From a checkpoint of a small transformer trained on Wikipedia: 13 layers, 4215 steps.
Each number is 50 + 10 x the weight over its row's rms, rounded and kept within 0 to 99. Layers, rows and columns count from 0. The size before them is the row's rms in percent of the matrix's.

# layer 3 attention output (transposed), 320x160, rms 0.134, rows 125-159, columns 80-119
105:37 31 35 44 45 48 65 54 59 44 46 44 61 64 47 62 62 52 35 62 53 41 47 55 45 43 43 41 53 48 44 40 57 61 73 54 59 41 50 37
106:46 44 39 39 60 47 59 63 57 34 46 59 59 60 41 55 53 50 61 61 57 49 64 58 61 54 55 72 60 47 43 54 67 37 50 47 55 54 63 42
099:37 50 55 52 69 34 52 70 65 47 58 57 53 48 38 36 52 49 58 49 49 62 56 52 50 62 49 52 40 45 50 61 46 46 30 44 64 58 37 39
083:51 56 59 55 28 61 63 44 28 43 50 49 60 46 47 48 45 66 34 58 60 68 46 50 41 51 58 50 25 48 42 47 50 61 52 62 41 50 49 49
082:52 51 43 48 27 86 44 43 47 66 52 35 38 56 62 47 49 63 49 52 58 52 41 46 40 37 40 38 43 45 63 47 45 50 40 46 53 61 49 66
083:55 31 60 38 54 35 51 30 59 36 42 52 48 59 60 57 53 45 58 46 44 49 43 58 48 52 56 68 48 51 56 41 41 53 54 64 54 62 37 51
088:46 45 26 55 35 45 58 45 43 39 46 33 52 54 51 61 68 51 56 29 50 57 51 50 38 47 55 60 41 62 46 51 62 43 60 29 41 61 40 37
081:58 41 40 53 48 68 57 33 60 40 55 15 52 54 53 73 53 42 38 41 51 68 43 50 43 50 38 32 48 36 65 48 50 60 54 61 28 57 54 61
079:32 47 55 72 47 47 44 53 50 46 51 37 37 59 55 56 54 39 59 45 60 44 44 53 55 53 46 49 52 43 51 58 52 62 63 45 38 30 62 52
094:53 48 47 55 44 52 63 39 58 39 24 38 36 60 54 50 48 59 59 38 52 43 30 54 48 44 35 57 45 52 75 40 51 45 51 63 67 65 54 62
085:66 50 58 58 61 48 67 53 63 34 55 49 44 62 55 56 55 57 57 41 71 37 54 41 43 39 62 44 58 43 35 53 66 66 55 65 57 56 44 54
082:58 46 68 64 51 57 75 64 44 53 46 56 60 45 45 57 59 68 43 49 30 51 54 50 38 44 65 54 55 49 51 45 65 41 44 63 54 39 57 54
091:52 54 42 46 59 44 49 41 54 43 48 58 56 47 46 51 40 55 57 45 52 53 68 58 37 65 47 56 38 36 51 51 49 73 27 46 57 40 55 51
107:35 53 56 67 51 68 41 52 36 56 38 59 67 65 69 46 60 63 53 34 37 57 56 45 69 52 39 44 49 50 42 52 53 72 49 49 44 28 63 40
081:48 55 33 43 48 56 33 64 66 54 50 56 52 40 38 56 52 40 58 61 52 35 35 64 52 48 41 66 44 50 51 52 41 56 62 63 39 45 34 63
095:50 48 37 37 40 53 60 63 32 53 55 62 54 51 45 61 43 55 39 42 44 52 46 46 66 60 39 54 53 53 61 63 49 46 47 33 49 34 62 57
083:62 38 42 51 43 51 44 27 34 53 54 41 59 38 50 52 43 57 44 59 57 50 49 48 48 43 54 56 53 55 56 44 52 47 41 59 57 59 61 50
091:57 51 58 48 54 45 58 54 40 64 53 66 60 58 33 57 49 55 53 51 47 70 70 57 40 73 62 66 53 55 39 46 39 42 58 53 38 44 50 54
093:25 42 58 58 40 52 26 48 49 49 51 44 47 60 43 38 42 46 44 46 46 49 53 57 60 52 58 37 63 47 41 46 54 38 47 55 45 37 49 67
083:32 38 44 50 52 49 51 61 66 55 45 49 58 45 45 69 36 49 35 68 49 64 72 57 47 68 61 16 58 35 51 48 34 51 67 39 41 67 49 30
083:50 42 53 36 37 38 53 44 36 48 47 58 42 54 76 45 79 61 60 44 42 53 49 44 70 56 42 38 42 39 67 51 55 52 50 52 51 26 48 58
084:52 49 53 46 47 47 55 51 50 61 53 58 49 51 51 58 58 48 48 48 51 59 64 63 54 55 50 28 43 62 58 53 63 60 72 54 48 48 46 27
085:51 30 48 52 40 40 54 44 54 55 50 52 40 65 47 31 46 55 59 57 44 64 57 56 49 45 47 33 64 53 57 46 59 59 62 54 52 44 38 51
092:52 45 55 46 54 47 55 49 57 57 34 56 46 58 58 58 58 55 36 54 55 57 38 37 39 47 43 36 53 47 45 48 63 54 37 64 53 62 67 49
084:52 48 54 51 48 58 26 38 44 46 26 37 43 61 74 44 48 48 59 46 69 57 42 53 33 41 27 70 41 61 42 44 59 42 43 63 42 78 54 51
078:48 43 33 47 41 64 33 43 53 50 77 68 48 41 58 51 45 45 61 37 35 50 65 45 58 59 51 68 55 58 50 51 45 62 55 44 58 39 63 57
084:54 62 35 41 54 42 42 54 46 30 30 42 65 43 62 58 57 63 44 55 39 56 63 58 32 65 50 43 55 41 57 28 43 24 52 43 56 70 55 61
073:52 51 48 44 52 46 50 36 44 32 47 42 51 45 48 68 36 62 52 31 40 65 63 41 47 53 52 52 49 65 53 61 57 50 63 48 61 66 60 47
089:44 43 37 53 62 38 47 63 66 41 61 63 55 46 43 48 56 40 35 53 59 64 42 73 51 61 56 53 56 41 66 42 51 50 59 37 47 62 41 48
075:48 55 60 65 40 57 51 38 56 44 54 39 65 45 37 45 55 77 67 27 48 65 63 46 71 59 63 33 56 34 45 55 65 64 40 33 34 53 52 54
080:39 56 58 73 41 47 58 36 48 50 53 61 61 34 52 35 49 37 43 60 57 39 52 44 50 55 65 59 42 58 45 61 46 58 54 35 61 56 48 46
096:51 31 45 26 40 50 45 64 47 41 42 45 67 52 50 46 59 56 43 44 42 56 49 56 50 50 50 46 58 48 54 48 44 47 63 51 34 58 39 47
078:32 42 52 48 56 47 62 53 45 43 44 48 63 55 55 47 50 44 44 65 37 40 42 57 58 62 35 54 58 55 49 65 58 48 68 52 49 60 48 59
084:39 50 43 53 46 56 47 42 41 59 48 27 51 39 35 48 44 43 61 56 48 57 38 45 34 57 36 49 43 47 64 70 48 44 48 38 66 51 36 47
093:44 48 40 58 50 50 44 61 38 53 49 56 36 49 49 57 48 46 44 63 55 50 42 61 40 57 40 50 42 44 41 40 45 40 54 55 37 62 55 44
# layer 3 attention value, 320x160, rms 0.179, rows 126-159, columns 80-119
106:49 47 69 63 24 63 51 44 44 49 32 65 43 53 58 43 39 43 37 57 53 40 53 40 56 57 52 49 61 35 51 45 48 40 50 61 42 52 46 48
096:67 46 47 39 50 57 47 54 51 48 37 54 53 61 56 47 46 44 45 64 50 55 63 43 44 70 45 51 63 44 40 35 61 66 40 37 54 57 48 55
084:37 52 42 25 47 46 37 46 59 71 43 40 54 55 57 58 37 38 56 61 34 32 61 54 59 44 34 64 40 50 42 63 60 51 56 46 51 62 63 43
082:44 35 58 52 71 35 41 59 53 44 46 49 67 45 62 41 62 40 52 42 45 24 53 60 59 69 51 62 48 50 45 39 52 52 52 45 43 40 41 55
083:58 58 68 62 45 57 34 47 44 68 63 49 51 50 53 56 48 54 59 40 65 58 68 50 48 39 61 24 49 57 41 51 63 53 67 52 45 54 49 69
085:54 56 66 54 59 37 44 52 33 64 58 63 37 51 61 50 30 40 62 53 57 38 54 42 45 49 60 49 46 69 46 48 50 53 41 48 54 55 65 50
079:42 53 40 40 40 54 46 65 37 50 52 52 46 69 49 36 41 50 47 60 49 42 49 52 63 68 42 73 46 51 28 54 42 54 49 38 58 38 45 46
085:57 39 44 39 50 70 60 59 48 50 58 48 66 42 38 44 47 36 51 46 34 54 38 50 75 41 45 45 35 43 40 49 51 35 43 43 39 59 57 67
093:48 40 68 52 48 42 59 67 47 49 60 38 66 57 65 36 50 47 74 51 47 54 68 49 52 51 56 51 60 49 22 51 60 60 23 54 54 36 43 44
090:59 47 43 45 48 52 45 41 53 54 62 32 61 41 56 45 54 23 55 53 51 50 47 67 54 52 43 51 25 54 39 38 53 34 67 35 57 42 50 59
080:55 41 51 42 58 39 36 46 56 58 54 55 57 68 51 43 51 38 43 42 61 77 62 50 47 51 46 48 47 38 32 48 52 66 33 37 49 54 47 38
092:58 41 64 60 58 59 59 40 60 60 35 44 51 51 45 52 60 25 43 41 49 54 38 60 43 47 37 32 63 61 52 46 56 40 74 54 53 53 36 56
095:64 47 43 35 49 42 40 41 71 52 54 34 46 35 55 50 44 39 56 54 59 43 53 28 46 42 53 73 40 40 43 48 53 27 55 48 62 59 49 46
083:70 52 56 46 32 57 60 44 61 34 48 54 55 63 59 52 48 68 62 36 51 46 68 43 66 49 46 57 51 59 54 54 49 51 31 76 51 41 57 56
087:60 67 53 58 67 45 50 47 78 42 56 60 48 52 45 58 64 26 57 48 48 45 51 52 63 62 49 48 51 65 63 44 57 44 72 76 47 63 61 52
081:34 41 50 45 42 44 44 65 52 48 64 64 34 56 49 50 59 55 56 42 57 45 43 64 42 62 62 34 53 51 52 60 42 63 71 44 61 56 33 41
082:39 51 53 38 54 42 55 64 36 56 36 51 57 59 53 45 50 38 49 46 57 52 30 44 53 36 47 39 51 62 75 58 69 53 50 49 48 76 67 46
090:83 44 48 51 58 61 52 53 43 51 47 47 40 47 55 64 35 60 47 49 69 46 56 32 46 62 59 55 58 57 53 63 45 58 62 46 39 53 48 36
084:52 58 47 54 64 48 43 48 46 44 65 72 53 52 36 45 51 55 56 50 34 34 50 27 37 52 26 56 68 44 59 58 56 44 62 67 41 40 49 70
078:42 48 61 75 56 46 66 53 67 54 67 35 36 58 45 58 43 53 49 46 57 34 47 42 51 50 49 55 71 47 47 43 46 49 57 64 52 56 56 39
081:54 54 36 48 61 45 39 54 47 32 39 49 37 63 63 53 55 78 72 46 38 34 41 50 33 43 27 61 57 45 58 46 41 55 33 69 59 66 49 35
087:53 48 36 56 49 57 36 47 53 70 61 52 48 47 31 53 38 43 41 36 44 50 30 58 61 71 48 38 51 44 43 68 59 41 28 43 66 53 69 58
089:63 60 60 42 46 27 47 41 37 30 42 41 63 54 45 56 55 43 71 38 41 54 43 41 47 38 62 62 31 41 55 33 51 37 46 43 47 40 46 36
083:57 30 66 57 26 48 63 37 48 35 44 65 32 41 57 51 54 48 52 60 34 47 48 35 48 53 71 65 36 56 52 49 36 48 58 31 64 36 48 61
081:63 55 58 57 51 48 74 47 49 62 48 20 43 56 35 54 42 49 38 44 50 70 49 51 55 55 35 43 37 32 58 47 54 32 57 51 61 44 49 44
093:44 29 56 63 50 59 51 53 46 50 49 70 51 68 50 57 38 30 65 45 50 47 47 54 56 37 44 50 26 63 52 64 50 61 45 58 54 59 31 50
076:61 44 53 33 53 29 42 54 42 56 36 59 70 57 63 50 48 35 57 56 51 42 55 52 45 53 51 43 55 39 41 43 44 61 51 60 49 36 58 51
084:32 44 56 47 64 63 47 37 40 60 59 50 40 45 52 48 45 56 46 34 53 45 60 42 60 36 35 35 38 55 47 54 51 60 33 53 28 39 56 43
076:32 40 49 53 39 40 44 49 47 61 51 51 48 46 51 53 50 33 44 63 47 38 48 51 44 50 32 56 53 38 42 49 48 36 57 38 48 43 28 41
083:52 29 64 31 53 40 54 64 47 65 36 48 59 51 45 58 43 48 47 54 37 48 43 40 40 38 59 31 41 46 47 41 66 36 54 80 53 33 50 52
098:40 59 39 57 48 52 56 32 51 58 53 63 38 56 49 47 50 44 55 48 59 41 41 51 46 36 44 41 59 69 51 54 55 54 47 46 41 44 46 42
078:59 48 52 44 47 57 50 40 44 58 69 50 48 65 48 53 49 54 64 43 58 57 47 31 53 49 50 34 37 37 48 50 35 49 58 48 51 51 59 59
085:58 58 53 45 39 48 35 47 37 28 52 75 54 67 69 56 50 58 50 53 40 51 52 48 40 53 60 59 65 55 35 37 60 39 45 57 37 57 65 62
091:49 53 52 62 31 47 53 43 42 43 60 43 68 49 26 53 34 62 60 47 49 51 47 42 63 45 39 55 45 58 78 39 46 70 40 35 40 55 41 59
# layer 3 attention query, 320x160, rms 0.145, rows 128-179, columns 80-119
094:57 37 41 52 37 59 56 61 45 59 45 61 45 39 50 44 59 43 55 49 46 46 46 62 65 46 41 47 42 59 32 51 40 28 60 39 44 60 59 55
104:57 50 66 51 49 43 63 60 44 50 36 53 36 54 55 47 62 65 40 54 70 51 65 44 42 45 53 41 72 49 54 39 47 62 73 70 73 33 51 68
094:51 75 53 52 50 44 57 49 49 41 43 40 48 43 36 45 35 51 41 49 42 35 45 46 62 59 58 61 45 47 45 60 51 37 54 36 51 57 51 57
100:63 51 61 57 53 22 48 54 54 33 42 56 51 66 35 56 43 56 60 44 66 47 53 53 39 52 78 49 34 42 51 39 60 45 47 44 38 55 54 61
093:47 50 35 39 56 57 49 68 77 54 50 34 68 54 49 59 44 64 38 50 38 71 30 65 44 50 37 64 43 51 53 43 42 68 43 52 70 42 53 49
097:65 56 57 43 42 42 53 53 54 42 62 62 48 71 59 31 69 52 58 54 51 34 53 58 42 47 46 55 35 40 47 41 58 55 56 58 54 56 38 56
109:56 57 65 48 37 47 67 48 46 51 39 46 43 59 57 56 50 63 51 66 56 52 48 61 49 56 47 65 50 31 43 48 54 16 59 47 60 60 50 75
102:55 41 39 59 53 50 52 38 53 61 52 42 60 56 46 58 30 75 59 50 66 63 43 54 46 56 69 39 31 47 47 49 45 66 55 45 47 49 55 67
098:46 49 49 57 38 40 58 38 21 56 35 45 40 57 50 49 44 58 58 61 76 55 46 42 48 47 58 55 43 48 57 46 46 19 57 48 61 60 56 58
078:47 43 37 44 54 47 49 39 57 56 60 58 67 44 37 55 52 38 61 32 39 55 75 55 61 47 32 59 32 45 31 51 38 52 32 37 52 38 55 53
101:59 55 36 53 42 42 56 33 40 54 54 54 52 51 53 47 54 49 49 47 60 53 59 46 44 53 50 51 33 49 40 41 41 19 63 62 55 41 55 56
096:50 58 45 57 45 48 60 47 44 56 46 41 61 36 48 43 53 51 40 72 54 49 48 57 52 58 65 55 48 38 44 49 48 57 30 38 49 54 57 38
101:41 35 51 49 36 52 59 67 57 27 41 54 48 41 47 55 44 45 58 70 50 57 49 49 46 47 42 38 63 45 38 48 49 50 71 52 44 52 50 51
100:50 34 61 63 52 50 69 53 36 52 52 46 43 50 42 62 62 44 56 47 53 49 42 63 65 44 67 49 41 49 54 55 55 42 56 40 38 49 49 53
095:52 43 56 57 44 43 46 51 63 54 39 46 44 51 47 48 51 61 72 36 57 40 45 45 50 50 43 35 46 56 57 59 45 57 55 52 54 33 75 47
097:46 50 43 39 45 51 43 38 70 51 56 63 44 49 57 61 53 32 62 61 56 31 46 56 41 48 29 47 60 69 46 44 43 48 46 47 37 78 57 47
102:45 47 30 47 55 61 57 45 54 64 49 35 49 61 48 50 51 51 69 64 50 24 39 50 45 56 47 55 49 55 49 47 49 59 56 49 45 37 46 50
108:55 34 54 52 46 52 64 58 46 50 51 43 33 50 46 47 44 64 53 40 37 41 50 51 50 60 53 55 47 41 52 66 49 36 41 63 55 30 51 60
094:39 47 46 59 38 46 47 49 49 54 44 43 61 42 42 38 56 52 27 18 60 48 47 46 59 50 57 59 38 35 75 42 56 42 60 46 49 59 47 49
095:45 48 38 36 48 53 36 49 50 50 56 33 48 52 59 60 49 53 51 40 43 49 72 44 45 41 59 31 52 52 52 49 55 62 61 55 51 59 56 55
092:45 56 39 35 48 53 52 45 49 44 51 30 46 43 43 44 33 69 41 63 41 58 48 41 53 44 45 52 61 43 67 45 42 72 59 31 43 62 38 54
093:27 51 51 43 45 38 56 58 66 26 49 52 50 37 44 51 58 28 60 57 43 44 25 49 49 38 45 60 40 38 55 48 67 43 57 58 36 31 57 65
092:51 58 65 47 45 57 47 41 56 44 50 45 37 67 50 53 60 63 67 48 57 38 69 50 34 39 48 54 49 36 47 55 65 50 51 61 43 62 30 43
107:39 81 52 50 40 57 55 59 46 42 47 49 51 50 60 39 62 57 47 48 45 56 26 67 58 48 44 55 56 53 48 53 58 46 59 58 65 51 38 46
095:55 61 69 41 45 40 51 50 41 65 53 48 64 54 45 51 47 47 30 61 62 41 52 60 48 31 53 43 51 43 33 50 44 56 42 39 62 42 60 71
104:57 64 53 66 55 57 47 51 48 51 70 60 63 50 32 56 34 51 59 54 47 47 45 35 30 60 72 63 61 40 46 44 34 50 33 47 47 63 43 51
098:54 67 52 39 49 50 41 55 47 52 55 65 46 45 66 48 47 51 43 51 66 56 40 46 40 41 67 60 61 44 67 61 30 59 39 67 52 46 56 51
094:57 49 59 51 54 49 36 56 34 53 58 50 45 48 41 41 42 55 50 39 51 57 49 60 54 42 58 49 34 43 41 32 56 51 33 44 50 54 59 58
105:48 56 54 39 36 41 52 64 46 40 59 52 44 57 34 44 62 60 48 50 61 53 56 54 52 59 47 56 53 36 71 48 59 57 43 49 48 59 46 40
090:40 26 47 57 56 46 37 41 52 44 56 46 49 53 44 62 28 57 50 58 49 51 47 57 40 79 53 40 30 50 49 61 60 48 49 44 46 47 51 61
096:55 61 30 59 47 49 54 42 49 34 55 34 17 69 45 52 40 33 53 60 66 30 50 27 58 53 47 49 53 45 51 40 72 49 58 42 59 60 46 47
097:65 42 57 74 53 59 48 61 56 35 55 46 63 21 45 57 46 46 45 46 61 62 48 46 57 31 42 50 57 64 57 60 62 51 42 50 55 41 46 36
087:50 53 53 43 50 37 35 48 50 45 73 41 53 37 55 52 43 41 52 53 61 38 57 38 50 50 34 39 35 54 62 54 62 51 69 54 57 47 54 47
084:58 46 51 72 58 47 66 52 37 52 42 47 45 57 46 66 38 53 42 46 43 43 43 45 38 64 49 44 60 38 68 35 44 46 63 47 39 60 40 42
100:43 39 49 46 50 53 51 46 45 47 53 48 54 67 65 43 66 34 31 40 51 60 50 44 67 53 33 40 52 66 65 61 42 40 51 36 52 25 41 53
083:41 42 50 46 61 33 43 39 56 36 60 51 69 55 64 55 38 48 62 32 51 40 56 58 68 53 44 38 56 52 56 32 63 55 58 53 64 41 71 50
102:48 66 47 50 37 70 61 42 38 50 44 55 45 28 48 55 37 54 57 72 45 40 47 38 37 53 51 72 54 54 54 38 47 63 45 64 47 60 62 46
089:42 52 61 37 57 59 50 46 57 60 64 69 50 41 47 46 36 37 59 39 63 51 67 57 47 27 58 50 51 45 43 48 46 18 37 75 53 54 54 53
108:65 43 62 42 30 56 55 45 60 47 57 41 46 35 40 50 46 50 59 64 53 49 52 41 38 39 48 49 52 44 53 47 59 55 56 50 30 43 34 58
089:65 59 54 45 52 55 47 54 37 65 59 52 32 63 52 43 48 36 57 54 47 65 56 52 51 50 52 49 55 50 30 63 57 38 60 69 63 17 54 44
092:56 48 45 53 47 59 49 56 35 60 75 39 55 66 82 50 56 41 45 51 60 53 51 69 42 50 61 50 52 42 47 57 45 35 61 62 77 44 52 52
092:44 46 73 36 59 40 60 36 39 54 53 48 48 42 51 50 43 60 54 51 53 67 62 64 54 37 44 49 55 39 63 56 49 70 50 41 31 57 39 49
091:41 46 53 39 48 63 51 55 35 52 54 59 45 51 58 61 54 67 42 53 62 38 49 46 52 57 49 38 60 39 71 45 42 54 37 32 47 42 44 66
107:59 44 67 56 43 74 50 53 32 65 65 54 55 72 41 49 61 47 45 36 47 56 47 60 57 46 43 67 33 48 49 46 54 34 48 43 33 50 53 66
099:32 37 82 46 56 40 52 61 41 39 57 52 55 58 57 61 47 37 70 34 69 53 29 57 47 60 33 55 41 61 54 56 61 55 62 47 70 61 51 44
095:63 44 43 47 54 39 41 56 34 35 58 46 45 41 55 34 41 44 48 43 55 39 51 57 53 26 46 64 45 67 55 65 55 49 36 50 51 69 57 61
099:41 46 53 32 32 59 46 60 41 49 47 46 20 55 66 50 43 52 40 56 53 77 53 44 59 50 34 56 43 61 37 43 48 49 47 33 52 49 56 51
095:33 42 44 40 58 46 39 66 44 53 63 52 41 40 71 38 57 40 48 51 66 47 52 48 49 47 39 40 46 62 66 58 47 47 50 44 62 30 56 57
094:44 50 39 54 39 48 39 54 49 43 54 47 67 47 28 43 64 77 45 56 43 35 49 53 46 61 33 39 50 34 48 44 49 55 64 46 42 65 46 47
103:64 41 57 45 39 49 45 34 58 54 60 38 49 56 52 53 55 54 55 39 52 55 33 61 47 38 34 37 52 45 39 47 54 45 45 57 58 39 71 46
097:40 49 33 28 46 38 39 55 57 48 31 41 37 39 56 58 49 41 47 62 47 56 44 51 56 72 53 59 68 44 49 38 49 52 62 56 57 49 46 59
104:61 49 55 58 29 27 50 60 42 41 49 41 46 72 67 53 41 55 50 49 52 65 45 43 68 52 47 45 53 59 31 41 47 50 59 80 53 43 30 43
# layer 3 attention key, 320x160, rms 0.149, rows 128-179, columns 80-119
083:50 38 37 72 52 48 67 65 51 50 46 54 56 58 32 27 51 59 60 38 64 62 70 47 73 48 48 46 48 76 47 45 46 46 64 54 47 35 43 58
095:31 35 56 51 49 66 57 51 55 35 58 28 75 50 50 41 33 46 47 38 41 55 57 73 54 32 43 43 68 52 43 53 53 61 54 66 53 49 63 37
088:52 54 51 55 44 49 57 35 63 57 53 27 54 48 41 54 48 47 47 61 51 42 49 56 53 59 62 51 38 49 54 60 38 36 58 40 24 69 54 51
087:61 54 42 61 53 57 39 46 43 51 43 54 49 49 42 47 42 61 58 43 60 44 66 52 49 67 70 49 59 55 44 47 57 51 23 45 37 45 45 64
096:61 41 55 40 47 38 61 65 59 30 57 43 72 38 47 58 37 56 51 52 47 54 43 53 44 38 37 51 43 52 60 42 48 72 50 48 59 40 45 39
094:51 55 35 45 60 49 55 62 55 53 41 49 45 52 49 61 52 60 61 69 52 53 65 63 36 49 59 52 47 51 35 46 59 48 46 60 55 55 42 62
094:59 50 63 43 52 66 24 60 55 62 61 48 54 56 47 53 49 59 46 50 50 38 64 68 48 56 36 32 59 39 59 60 53 41 52 61 48 53 59 52
088:51 34 42 41 49 37 52 55 56 52 51 47 43 32 54 46 35 52 55 57 45 49 33 46 49 41 46 38 46 61 60 60 65 56 56 40 35 56 61 30
076:42 46 68 59 50 33 50 58 38 30 34 45 33 30 43 49 65 60 39 59 41 47 42 23 57 41 53 43 73 54 49 53 54 47 64 59 64 56 56 37
108:67 45 52 46 35 20 46 40 57 42 46 55 46 45 50 67 57 53 53 66 53 64 50 39 60 42 41 59 51 67 45 42 56 61 39 53 44 35 49 40
091:35 42 42 45 47 65 63 42 58 56 48 44 49 62 39 33 45 67 44 44 53 61 49 68 52 35 45 46 43 47 60 43 21 38 61 70 50 47 47 35
087:52 43 51 60 41 42 53 28 41 46 60 59 48 45 34 41 43 54 56 64 45 47 48 39 57 43 61 43 62 50 60 65 51 55 33 37 48 50 52 36
090:41 27 64 55 59 47 66 53 47 27 51 55 56 60 52 47 72 47 50 50 64 49 52 55 37 42 60 39 47 43 35 39 52 49 61 60 59 51 41 42
099:48 54 30 45 41 57 41 61 44 46 50 61 57 44 53 62 51 61 47 47 70 28 45 73 54 54 53 55 47 65 56 49 55 41 55 55 27 64 45 56
097:23 45 45 59 53 42 40 52 41 60 39 38 58 53 31 47 41 63 45 57 46 42 52 57 38 34 36 44 49 42 42 59 38 42 33 51 53 46 57 68
089:51 46 43 45 52 70 49 55 53 46 54 66 47 55 63 32 57 34 48 48 36 45 45 50 55 34 30 47 54 57 47 57 55 47 30 41 59 58 57 35
104:55 42 46 44 39 53 57 45 48 47 35 54 64 78 40 61 53 53 48 48 65 36 46 45 34 48 61 40 50 53 57 62 60 51 54 59 43 56 40 39
101:37 50 66 38 51 59 50 57 54 57 57 57 39 62 44 56 56 76 50 53 62 45 49 53 65 52 67 56 64 45 63 71 53 41 42 63 43 38 40 41
092:62 37 39 59 52 64 46 48 66 47 36 49 59 46 68 48 51 48 44 39 44 58 67 66 53 52 69 49 47 43 69 42 49 36 53 49 72 58 47 48
099:66 74 42 54 36 54 34 68 42 35 46 39 48 37 40 70 63 52 68 50 51 41 50 39 46 57 36 50 48 42 68 33 47 58 60 49 56 48 40 60
089:62 52 44 36 57 44 39 46 33 64 51 39 43 44 34 43 50 52 51 42 58 40 59 48 42 52 50 45 40 57 47 45 53 57 54 59 58 54 38 50
088:51 42 59 43 58 57 56 61 62 42 35 43 65 46 49 53 49 48 57 54 54 26 45 50 54 47 42 60 46 47 43 57 70 41 52 53 46 39 50 59
093:58 56 49 63 73 54 39 45 52 32 47 49 53 46 18 56 40 63 50 62 55 47 41 66 32 40 49 45 56 39 53 46 55 44 50 67 39 64 68 61
097:29 58 41 52 50 31 61 55 43 41 36 56 49 30 49 33 68 59 62 54 52 46 21 56 47 58 55 68 38 52 62 41 45 39 64 70 54 63 53 33
086:46 46 44 49 59 36 56 62 47 43 53 60 57 56 36 49 43 62 53 47 52 54 75 42 50 55 50 50 48 41 43 41 55 44 72 56 54 47 35 67
090:53 63 27 47 48 41 52 68 47 43 55 42 47 47 42 48 35 62 54 38 56 51 60 47 36 31 63 51 42 51 34 44 39 48 32 41 49 57 59 53
096:54 45 37 44 49 53 45 68 70 67 65 51 55 49 42 41 48 37 49 35 58 46 41 47 30 33 51 60 68 59 64 52 43 68 51 40 62 52 54 33
086:58 57 60 45 44 65 58 64 39 56 57 72 52 38 26 56 37 40 64 46 49 38 50 63 54 49 47 45 42 59 55 45 57 44 58 45 45 61 49 55
097:55 67 58 57 50 56 44 43 54 48 41 52 52 60 36 59 56 35 59 53 53 44 63 37 63 49 57 76 44 43 65 40 56 43 63 59 58 46 50 56
089:45 32 51 29 57 53 53 41 46 49 39 34 47 60 41 50 19 64 52 56 73 65 49 42 61 70 45 57 42 43 43 53 58 46 38 37 63 45 58 60
092:57 62 35 63 54 47 35 36 55 48 49 28 43 50 50 51 47 33 55 59 61 56 47 43 54 55 53 44 56 47 60 37 61 30 71 65 43 65 53 46
100:46 57 68 63 41 65 34 61 49 35 78 32 49 47 49 57 49 34 52 41 49 59 37 53 51 39 54 58 46 41 61 55 55 43 39 60 56 40 63 46
074:58 45 49 58 55 37 36 55 48 58 38 36 71 51 61 42 39 49 65 36 46 53 57 56 51 54 68 56 59 44 54 47 65 49 36 34 30 51 54 59
082:41 59 67 71 37 59 43 40 65 45 50 49 39 36 64 42 41 51 51 51 53 51 39 51 60 50 49 47 65 63 60 35 41 58 50 66 43 42 41 46
112:57 59 41 55 37 37 33 41 40 55 48 41 60 41 60 37 35 65 59 53 45 43 49 55 40 73 48 52 63 33 57 48 61 51 41 33 32 56 45 55
085:64 62 65 58 51 56 55 46 55 56 61 49 49 53 63 35 52 50 67 48 17 59 34 46 45 53 51 67 70 24 48 47 47 35 45 47 43 51 35 63
098:65 53 41 47 65 41 59 57 42 54 54 57 40 59 50 39 47 48 55 33 45 47 42 45 59 39 38 51 48 72 55 60 46 51 62 66 68 64 60 52
099:40 48 28 50 32 37 33 60 46 60 51 57 55 63 49 60 50 49 54 55 48 54 34 56 43 72 43 63 69 50 62 49 37 54 67 59 49 59 41 63
097:37 55 60 46 48 58 59 37 56 58 58 60 65 43 48 51 53 44 45 34 41 62 65 43 62 54 62 59 47 78 51 43 38 31 51 43 43 42 61 62
116:36 43 53 61 36 37 26 37 62 56 45 47 62 41 37 58 49 59 46 42 57 50 38 62 47 47 56 44 52 41 55 51 51 54 49 49 52 54 45 45
095:36 49 47 57 50 39 42 57 27 35 27 52 54 35 47 45 55 42 34 46 57 44 50 52 60 37 52 45 40 63 58 45 36 47 48 53 78 38 54 48
117:67 73 40 48 56 56 57 58 49 53 48 67 27 63 42 45 36 57 65 58 52 48 54 48 58 52 46 51 64 54 40 55 49 47 74 51 56 36 57 43
091:49 40 49 45 67 65 78 53 52 46 37 44 12 43 39 44 25 64 66 48 31 32 55 52 57 41 49 52 42 59 39 44 51 49 56 48 48 50 56 53
101:53 45 60 48 45 72 55 53 47 45 34 61 48 49 47 48 55 40 33 53 54 42 43 64 79 53 30 45 41 54 66 55 48 64 33 42 33 51 52 80
090:46 47 60 50 61 63 54 35 44 46 55 49 56 39 46 45 33 40 57 67 27 40 47 42 30 39 59 50 35 51 41 55 56 58 41 57 42 57 49 60
096:53 43 42 38 43 26 51 37 43 67 57 61 65 45 54 35 60 41 56 41 60 47 56 35 41 41 43 24 53 63 46 58 56 66 54 53 52 44 52 57
090:55 44 62 50 40 44 50 36 51 61 34 44 59 59 50 43 55 59 49 40 49 53 38 49 67 57 51 53 58 30 58 45 56 59 50 55 43 45 59 39
096:68 52 38 47 49 46 45 52 51 62 45 44 66 57 48 48 44 35 58 34 35 45 63 59 50 59 47 55 39 49 53 33 60 64 55 46 46 53 52 53
099:56 56 53 61 42 48 70 44 61 53 55 39 48 51 45 52 53 38 60 47 49 49 70 59 49 59 50 65 56 40 61 49 46 22 55 51 44 49 54 38
097:47 49 52 38 29 57 37 63 44 49 52 59 51 35 62 53 58 62 28 38 61 48 42 41 53 61 49 57 49 42 56 49 62 52 37 32 55 63 34 53
108:49 38 54 56 85 36 41 55 40 44 59 61 56 33 55 51 68 52 38 50 64 52 35 51 59 56 56 53 45 50 41 52 48 56 63 41 38 62 56 47
099:55 37 46 68 58 32 56 56 34 36 43 47 53 49 39 50 60 50 57 47 46 48 60 82 47 48 57 56 57 44 44 67 58 53 50 74 55 42 41 34